config.yaml
num_hidden_layers: 9
hidden_size: 160
num_attention_heads: 5
num_key_value_heads: 5
head_dim: 32
intermediate_size: 448
vocab_size: 8192
hidden_act: "geglu"
norm: "rmsnorm"
norm_place: "pre"
norm_eps: 1e-07
positions: "rope"
rope_theta: 10000.0
rope_fraction: 0.5
qk_norm: true
attn_scale: 0.177
bias: "none"
tie_word_embeddings: false
parallel_block: false
extras: ["some layers without positions", "some layers without attention", "local attention windows", "gated attention", "value embeddings", "hashed n-gram embeddings", "an embedding shortcut", "learned residual scales", "capped logits"]
init: "trunc"
init_std_qkv: 0.0241
init_std_o: 0.00567
init_std_up: 0.0241
init_std_down: 0.00567
init_out_by_depth: true
optimizer: "muon_variant"
learning_rate: 0.0137
lr_mult_down: 2.0
beta1: 0.95
lr_head: 0.00869
warmup_steps: 0
schedule: "wsd"
decay_fraction: 0.594
decay_shape: "linear"
final_lr_fraction: 0.02
batch_tokens: 32768
max_seq_len: 1024
doc_mask: true
train_tokens: 222300000
max_steps: 6785
dataset: "wikipedia_en"
Each number is 128 + 32 x the weight over its row's rms, rounded and kept within 0 to 255. Layers, rows and columns count from 0. Numbers have three digits each. The size before them is the row's rms in percent of the matrix's.

# layer 6 MLP up, 448x160, rms 0.446, rows 275-315, columns 0-159
105:145098105114123136085165126110096108094116103126119070089127119120139122050106058172122079126117117088131096077172144153123110124152141180097155088141153101171119167131116145064182133123150118181115118124126068097210109174105133113125181149154233126120138072151121151119137107180107171133102144075169126166091133161121151151113170089114168172165133143175164186125180161141093156111144094155091118086174137139184071115162162102132181096154105129156116119173117138102099114125074114
100:166120134137134097190101148137151095095084118159129141184135105175078172072113067103182141162085107173083153161131121062118114204132136116105089094088111158081145098113111113126121105155136043172135091159156136188134158120144134146142104104088107113121142130152128106100084128118107133165110173123072125135087120083051088124119163154173084133132127101159123111141081162101125139104074083061159185130102118143128039122114077181132149143082136158141125143097151134174099088171125145
098:159079156113109136153108185121187143129145145106128151151145130118108131098142113113161115080067153131117180194141148081115109132151116151094123108086148088134108067172079174130139073192174140095169088129156141202078135098171158146150096156106140141124101147157133178107169157147153139072127172163090125146144140134091125077077166103160119167128066142135112164115131176089187189187066201159089090119140126139118108097102134140117109127147137083136100145172121121120097080115215123
098:173177177112166162138170183150150080116152175122160131116114158195170080104127157131122148189130121122102144113130172073088134157108127143122148151186152113098117124142085126072134184135053140166125114148113123099155118075135103096147163120131134097099103145063107172101126085112111135106132194070106132100035108144119073149152153120122079162158161100164136136099142065143094116126100047108120179148147154186154161162141109122100104093121155116129166167188186111103084121149153110
093:161127087115145155147095163121165152141189156106146098129140160094162078137135142115100103193122086133078188110115126192150100080114105130118140117125145126162104168111140134117177123115226139159088154141051128117119104129143040122154064145161152111092119076099082181117138125135113144095109142088120099103077093122072164108108121121128089176143128124160056141107153129049138109099111167156133077090117105113152134087146099100081110166107155142079177127145061149143177118184123161
090:116114131117128167164123130054100130094141129100110114108140144148098085112181089114176177129170117131145177120158108122094206113103105152100129109166061083133121146134093152060149180079021120074047095140103219140134160155108140155186156144150162153028105173140147138117148109118078095092146108135113125154131124113124120109142152136101196141181134167136139117102125084079120164135145149140130116154112119191129135132132174162168111118105143088123094161102102098090149156121156130
099:164104082158107146148139173096121112067078116055141099117077133120112158158180143094145189108131084125155135129132145155099164158110118082154130094146118144068138149138110135100169126060094132120121189147087089137135169111142085165161134115058122176119164135123127135124099113134130145142151170151171156106153198163190153107130157146148161071126137083172097197141114176146120144096092213083116073062152114154158150148086151159157131128154104177095084108110175112164114177106108164
096:098166124100137141133159150150154072110118087141113135130137114123119058142147094169084102147144144140119125095099075131123095122151153112139169119159090121057088081177135151107093146121134085087074049125107102144120156215060059171144176179154182092124124174117109059112066122107098140112062167124150155109125163143118130161093156096163091113089150227158123127146152147123113127144098110069153157162089130094084129122100097107131136171164136149156162114175130124097142147080119145
094:128118139110076169141112106104140173130154096147133123179135127064132139116138167170150143146143145087117187165145123084093098150128151191147105116140170139115053127066143107103125152140149087122114146088101106190154128165172131175110136132143116121087143228102102167129113106125165130115120128219135070175106113089135104093138180176192122123111070062105170134129128161133081124116165152110132108148080104124079132138110088075195170097128162085155097177159168128083185136137151137
100:154105111123138121174100100112132155106032100092156168134135157136103073068130102165160144110150165138130106135112129144125162101139128101071173147130078168144101150094122106114118159125109135175189103137153087125146138160130136130101149128104147108124102122045061080121201222134136175155140077098138158075108081099104069135127129121130138134140125121091078181205088155115142162081143154118154152145110134129160068148107133122108158112126057085107118105083164099130085133149054078
102:120135119145224090110104146211185129130127077148081117070128156120103139109147148108119101117136196156088092115124139136105106152137097181137113140065115144152136145091104106145098091148125148173120160142091164138158113219137141072160130125094075120126180142150091094070060122159115108136081148160143120156155076125167124091127135079186140138098163114153092155121130156173157145145083158154136155142112223158146120147093149168154136112155144134152105087123113189132166152135141212
098:145177083167105106151152104122146168135118147133104138145227106141149136057149167147053138095142152120139105156139101140136138117154110157122106125142065130164082186059128100127113120118127123123068115111156136131206183132072120172116116082122147111110132172122183146090118117072113093050150105100084121149129102145143195121169154148112145105072143156119151130088129128127194152113134158118145130109134145136091158078115170181116102136162083153198108157202146175138164180127069127
097:132071116087174149166114162194132145131147154141155099120135130133103182094087141119124087125144105115181110159114173125120163142169054122106192109167164093147086143132101164100122128144147116124079157122130108130192070179106116132126135059052147147147169149097118124134136189139216115143116070158094113149124180119131106179123108077151138143142094072118173098147165123157150103125077128098161101086141103117089190086123134084136114107077086084075131170146138153117140193168166106
098:074110122085143105213179161110121049099077102105114147183168168111124157132154120124093101177161139134109105154059123107086164084119082201124101134172165098118099116128131072084140111166134108205183086164123139140120069113117084135096168161122142139115157142100064136112121083071112137096097116104127084133126130119173098124096097134137160167124102159127066139127138178168107100150141060087153152095151095119168074134147125121118105083143180122167145129182115117121169167144120147
102:122100197158125126182109162085137106142137137155118136106165131122127146109144114107066136142129136184079096136146106144124148192152107179152132116126116104115077118128122052078092123120169155149122137134099121101084150161129085161141139174177141151103120115156116132147140100144065144160128181174174149153158137137189086080117081084085143151062112158144162194160094076089146119140181189144126134207116145111049089109164206142148144141108088103102097139085160083146170135157109171
115:191128084098118131120110155179171118164180174140164161150112133117141149070062074134091151136137113124055114142104102160126150136137108119136118184137181102132143130080113135205118165131142173102194116141083127151148147134135126164080103132159114133141150105129149154105148045122148112136124120076145085108111145136032181153188150167133185147092126115128066108143122114125113176162126159068114123083198140148187133131106131116177160169117130142101166061103082124110107081129182126
098:094088096093136096096154188110143137133096167143075189078140120102100136129077150155111124104101123110119129112130105099127073176127185154133167093112118179145119152132109195112117142115198092115186132162131112127098151162123109187122156044133179078082108163109153114124107063087120136121127145094139121098143156103113062132163122101200147102103119137103134122130111128156123191168075132114138083128130086061107160148206078111136157082171150176131041141094112144142083122111126116
094:099101163148042124161148169123099125100141129154136087100153145144141157081146105145175143135122098126138165102086123120140110075063187107107116145170157181073127123125138205153091143134110143166184140122089150144109132154108134176168109080089105142133174178099162138136144147128086146075118106134135072128088080111123152117112110130120105100122075078086087108141057134051106131102108105147081126185148099187127123180139127130195127124128167156059095149109161164169168075166074119
092:130120187137141139109131113124128150136096114112108141162103108112135104085156173140128140106126095133125152179097150178096158189110138102125167170114168101124178071171061160124113120176137147168167098134076164110154136101131123105147109140116104094163077175085128188116123171122138169103130132080081122104168094107053114140169199200096153081106143186093072166163131142162107176121110163089159102100118127131161128151090116168195148164162128172144090164137107102164175142053186143
100:124154144115083093122126097090078107197158100194098091123122125182148091119123148137120069130093144125139206101096110107177153128179110105172138174133173151158198118067113139176117040097110140143143079133178139098109129123124110156192145152140139102145097183101144153077080167167110111098104146124135093090108143140132162148154112151078088129106174133155204084131102198140125113137161066131079138142154131115158119078111104129127114179093159093148147156080116128080123146186116144
105:188150151131122071149140142184142099062169179114147144135132115076212122121139160065140113133164151094139089075085145150047255139127120176152103184095093106164116122170150148149161109131164097117154076165128124120228130170155098141143169124126126117107130115087144143135158136175083108077121141151139135155147114111097118098142112105133109138136131132135164091126129134131186173066183102117109159161181111116081157140100099121105129128144116159119128161128133092114145170144153123
103:129126147142083107171203129137135162182164137130111123174137228139134172111170105168115112210157117077162168120194154160073230149134151168167104148085143152154132173125149168095147130088119111121151129110131116112129167136126141091109117120160122146094121170104145161171137130093122088079137138139142102095188156151112091155113104153111201157098108131133109080163107148153183097125111158057122134116166104187049130138142127127104149109142142196111095129159114124142091095140078151
101:079155124124138094126153065078100135180184108159133093160109141121074154214063130159169086138095117095113167110121119090091062187142175162133133149191127091087121093137143168103137156089141119140160115150063135137113143136127142153135125190112126210096086127069120145199164138142163158143105146143043132098113149129120196093120086099104133139181117147111104177152091151133162092142134155141130163101109056111132111094162175145125112132103115153095111168138073151125145124153126154
091:145109121141113148070125063071117063102120123148096109154145132186166152165120190150104138164121092078148063148098137126143078108137090158094190153090096141078137142115124099076127060131146141167082157128154138174166119095118049107151180150126110101175157148135114119123110090082126159112174211141079097155139147142087060127144116098099121172085110126092092142121133171115128142110102076127131154103162037098169122155116095150135153098153138128081083140126129102145147096062131144
102:108147121136132129152100149180128167108147089102127077119066166165182059058143077122134094089126100164147141132116138148087174156106122132154115120122165152162119116150113124128159208113130155111123143089119118170164174073078157146149205163112044141127150081161132125147082092150135138095145130159101067136167101148083125083110156181139126124152129134073123093098146123125098106127175179108102158077111182139169101091117159124111119198095126085104177122145140096157190134112051160
098:138129101109105136129139134139148106148083136090102159104144127106102175122148108178129133132133138108163131090145159116160164193131161121096123125141089163134137071120169181120127079135119143209140186147135174094098137107108120146119146079127128081191118107105189183112097188150127170159180129122145082134078127079151163097149044129131116134138100043155128172162126152089153146189130144130175166193134153127127070050153083096084066084114101144097116068115122152161070128131120137
114:140126139166132103085100187194134108114094175163162080132095162164116104171158123141201089124099105126116117099175129164109106098121076125119156129122126138114088112128141175138124126106116121167109116157127113097084198054152176058108105176127103117085145109163142108137175142191155122105188092142110096106077110188089068135136137066154160095083117118146138151176120117142175150184140142155128114146144162100125168105166112116172181133179071082096100077140142166184115146087172119
103:109108168155123125162125093050130117151190120078117096109139151180109111150158093125167082130131140227209107095153153130170180103208171094168167151146084134146142145129161155133148102162151135113135135107124128109198112114158142092097103125076124118127114095138161160166173079143189148133063228143106091123120140121138107105110153115131120053091137156164175124124150116106146128145148183107137061118107084203140138125110101173135127113128142147152111159092130145105120157164168103
103:154142168143120065120057148082170138132116160126136164140097100140091161072153087203134120255163133106122121115160133145111149199141165153084154149153127156123129108108170137100146166182098121129121067112143115119105122183120158156197173105167162048108135097112122108162129132099063106162143102138125143088099126105130117141099156141130161119088134093094143141078198192091184094134175144121107114124177165111111098129117172100148134096097123151138095107104144156119143112151183101
090:142143111149172097186115078101132132150035136163125106164129131130106163181164171117151171128118120132146135131128179142114095131134165140131162128123113150140155086095145170125148095110111122169131138117100191132077143039120142129154076140124138134190140107076149195077135181173179126168167201069107144122080065098070171087122156127112133080162139052110077153153112100110133090127119112088174124153117065094083138146170109109107126113130130166189148155092087113159124116112141116
111:130057187136142112077105154150143151099122108157085158091092134119135165063125061134177126113134067073137103166159088111153077114097164149156097146128140143110054122149129113145114145116161156135167144094140125117119126174123082135129095169111136125125125064104104130179104120141179094092110096150182125154111156084220160215160124113144165140196107143165141166064159136132120158126130086100105140114166050114117144122125082076090129095055141138142129063137112144164123156120112149
100:128077190068150136169145114075129086118133145134173097098105121097134152087142139147132112101126175152088102194130134103077178180161181172164077115155127134119094094126094044129116173150196137109109128174101116168144179177141145141104160127138128157142107120135167154132102194104146119161132125124131073141158209150185147083064074148141119165081148137107136140155118066111121119145133122141090043106098169135183093074148109167143138146145068127145089116136135114108160132110117169
095:073160118139104183173187108088139120178185103132124152080127100150123089145195128130140090139149175089131080137103169083108168109093139150143145104123100133122169126139092085214090189141124131183145152174157107122173106121057155122175109177122115145160173155124079116155101194144149090094074113138094129137142144107152135166102193108125115154122188124147122157141103174142114118158130125175154048116134174127160174137084137055127154115146100132109112093120094097155135106108202138
092:120168072180126146066075127110152080112109124073123078172141163158140082128153213130171171115155108185165081088140070114150108162093132083119153144100048107168139147137137085117162135088129138117134101100130123150134076120093156139128115032097085120132135106115111143134108128150156105100122190129156141148122176101138112137091120101160100109118150107127126124113113088127090152163137170130088178148118189110192124071106110133054095165122109138160134094086080056114127162193115148
093:120149094121146084121180154103146108136091132147088158132130168104115110125143122083119129132141165091177100136149119168076128092132144101120025149184156116080159108133089154107110107116127069062157036119098122063153110165103124168131151098123107121072096128145122091134066082151113119129092080088164116140121144138116181129201148167151163156132115151131133093171107143131094118119109077200094158146158071128119094113106057141106115171109112115169138109125138121031084091114178123
099:138180113190142115128195114083116091163133139170123131135097083112131118118101104116129096146219156077117117190165143140169122081078091110093118144071090129099065100191150135113128138198125068093086110128101137099142196129150084104133114121148139173083172102097125103080122087123130127126172131122109104124177150088126121170129170151066161114141127152155162107157164143140132130121148074145111120083123168130103081163134152134168207146182156109138068159114070092083117096104170156
095:126180140136177161129116166135115149099047130084091137057112126073121094084126092149114171110090177137166123095155079056121128107156138096095142118112114115165073190160083104149139146193118124096114164119153133165168180185157122144103155113092184105096109161121143105115107152104071117087087143144141111161153147127108086113112139100126099131071142082155141191118119151076130147191124071130114155154161188071116083129151189107136144122165070117155102154132140165147179154133126184
116:120067134188163137197176148148188131140102084158136145117112190078125089152176143148159107134082159192201194114183155105079159134106123153106129093117140133114092151105116148173138127158165115137078094156106105119136119143094134090150147201155023113144159123117146131110133144110129095084139134097158102130152129132153153123125157108174133176127125136183088127119111147140135129160181113116163149158139187170132141141200178104126115152089126124197123117060085085156166151148134074
094:092185078142112105165116129159136211118117080081130129164062108083108135187094115148101142168117175150134173169190136082147108128123165124096112143139086120101163121170197128138204114101050125098092101069160169152124147106093112139135170139092138135094150180082150109105147135163110147148101144146120148090126116120115155104119045120167140187110105106075156115145147183102158104091169091148122122202114105189118140094116091119117121038143122158121146143149164124135119113109156106
107:170144139110115129142195137102114135179119089142119098125078096172135153129045149153124116151142164089160119167116127078145157114096153146114151110120156137063094071138095122138117147067120121138167135088129103167135109204148148111103122199138131126159159151146155144190106061136125152141133111153141129150100071139072144134088144136140131110130100081145099141059174173155118107114227080101133118097174142130130079120127047117116052166110109145155067139052086120099151154159143141
095:128098062175110102114135151077143128105137069125151146144176120204071124164140161141144090108073154090125171124095106137132116173154105164092092096114168157127103116149149191152156098112102115079117074095170119162139124152065132150105093150143116115181162132108177159107079103108131108102126065136087139129210104106150107077140192115111091053100160116109083144116117116150171094159141161063122143145151169084116098129156103110050138183102114141122179120145084155128162148167097154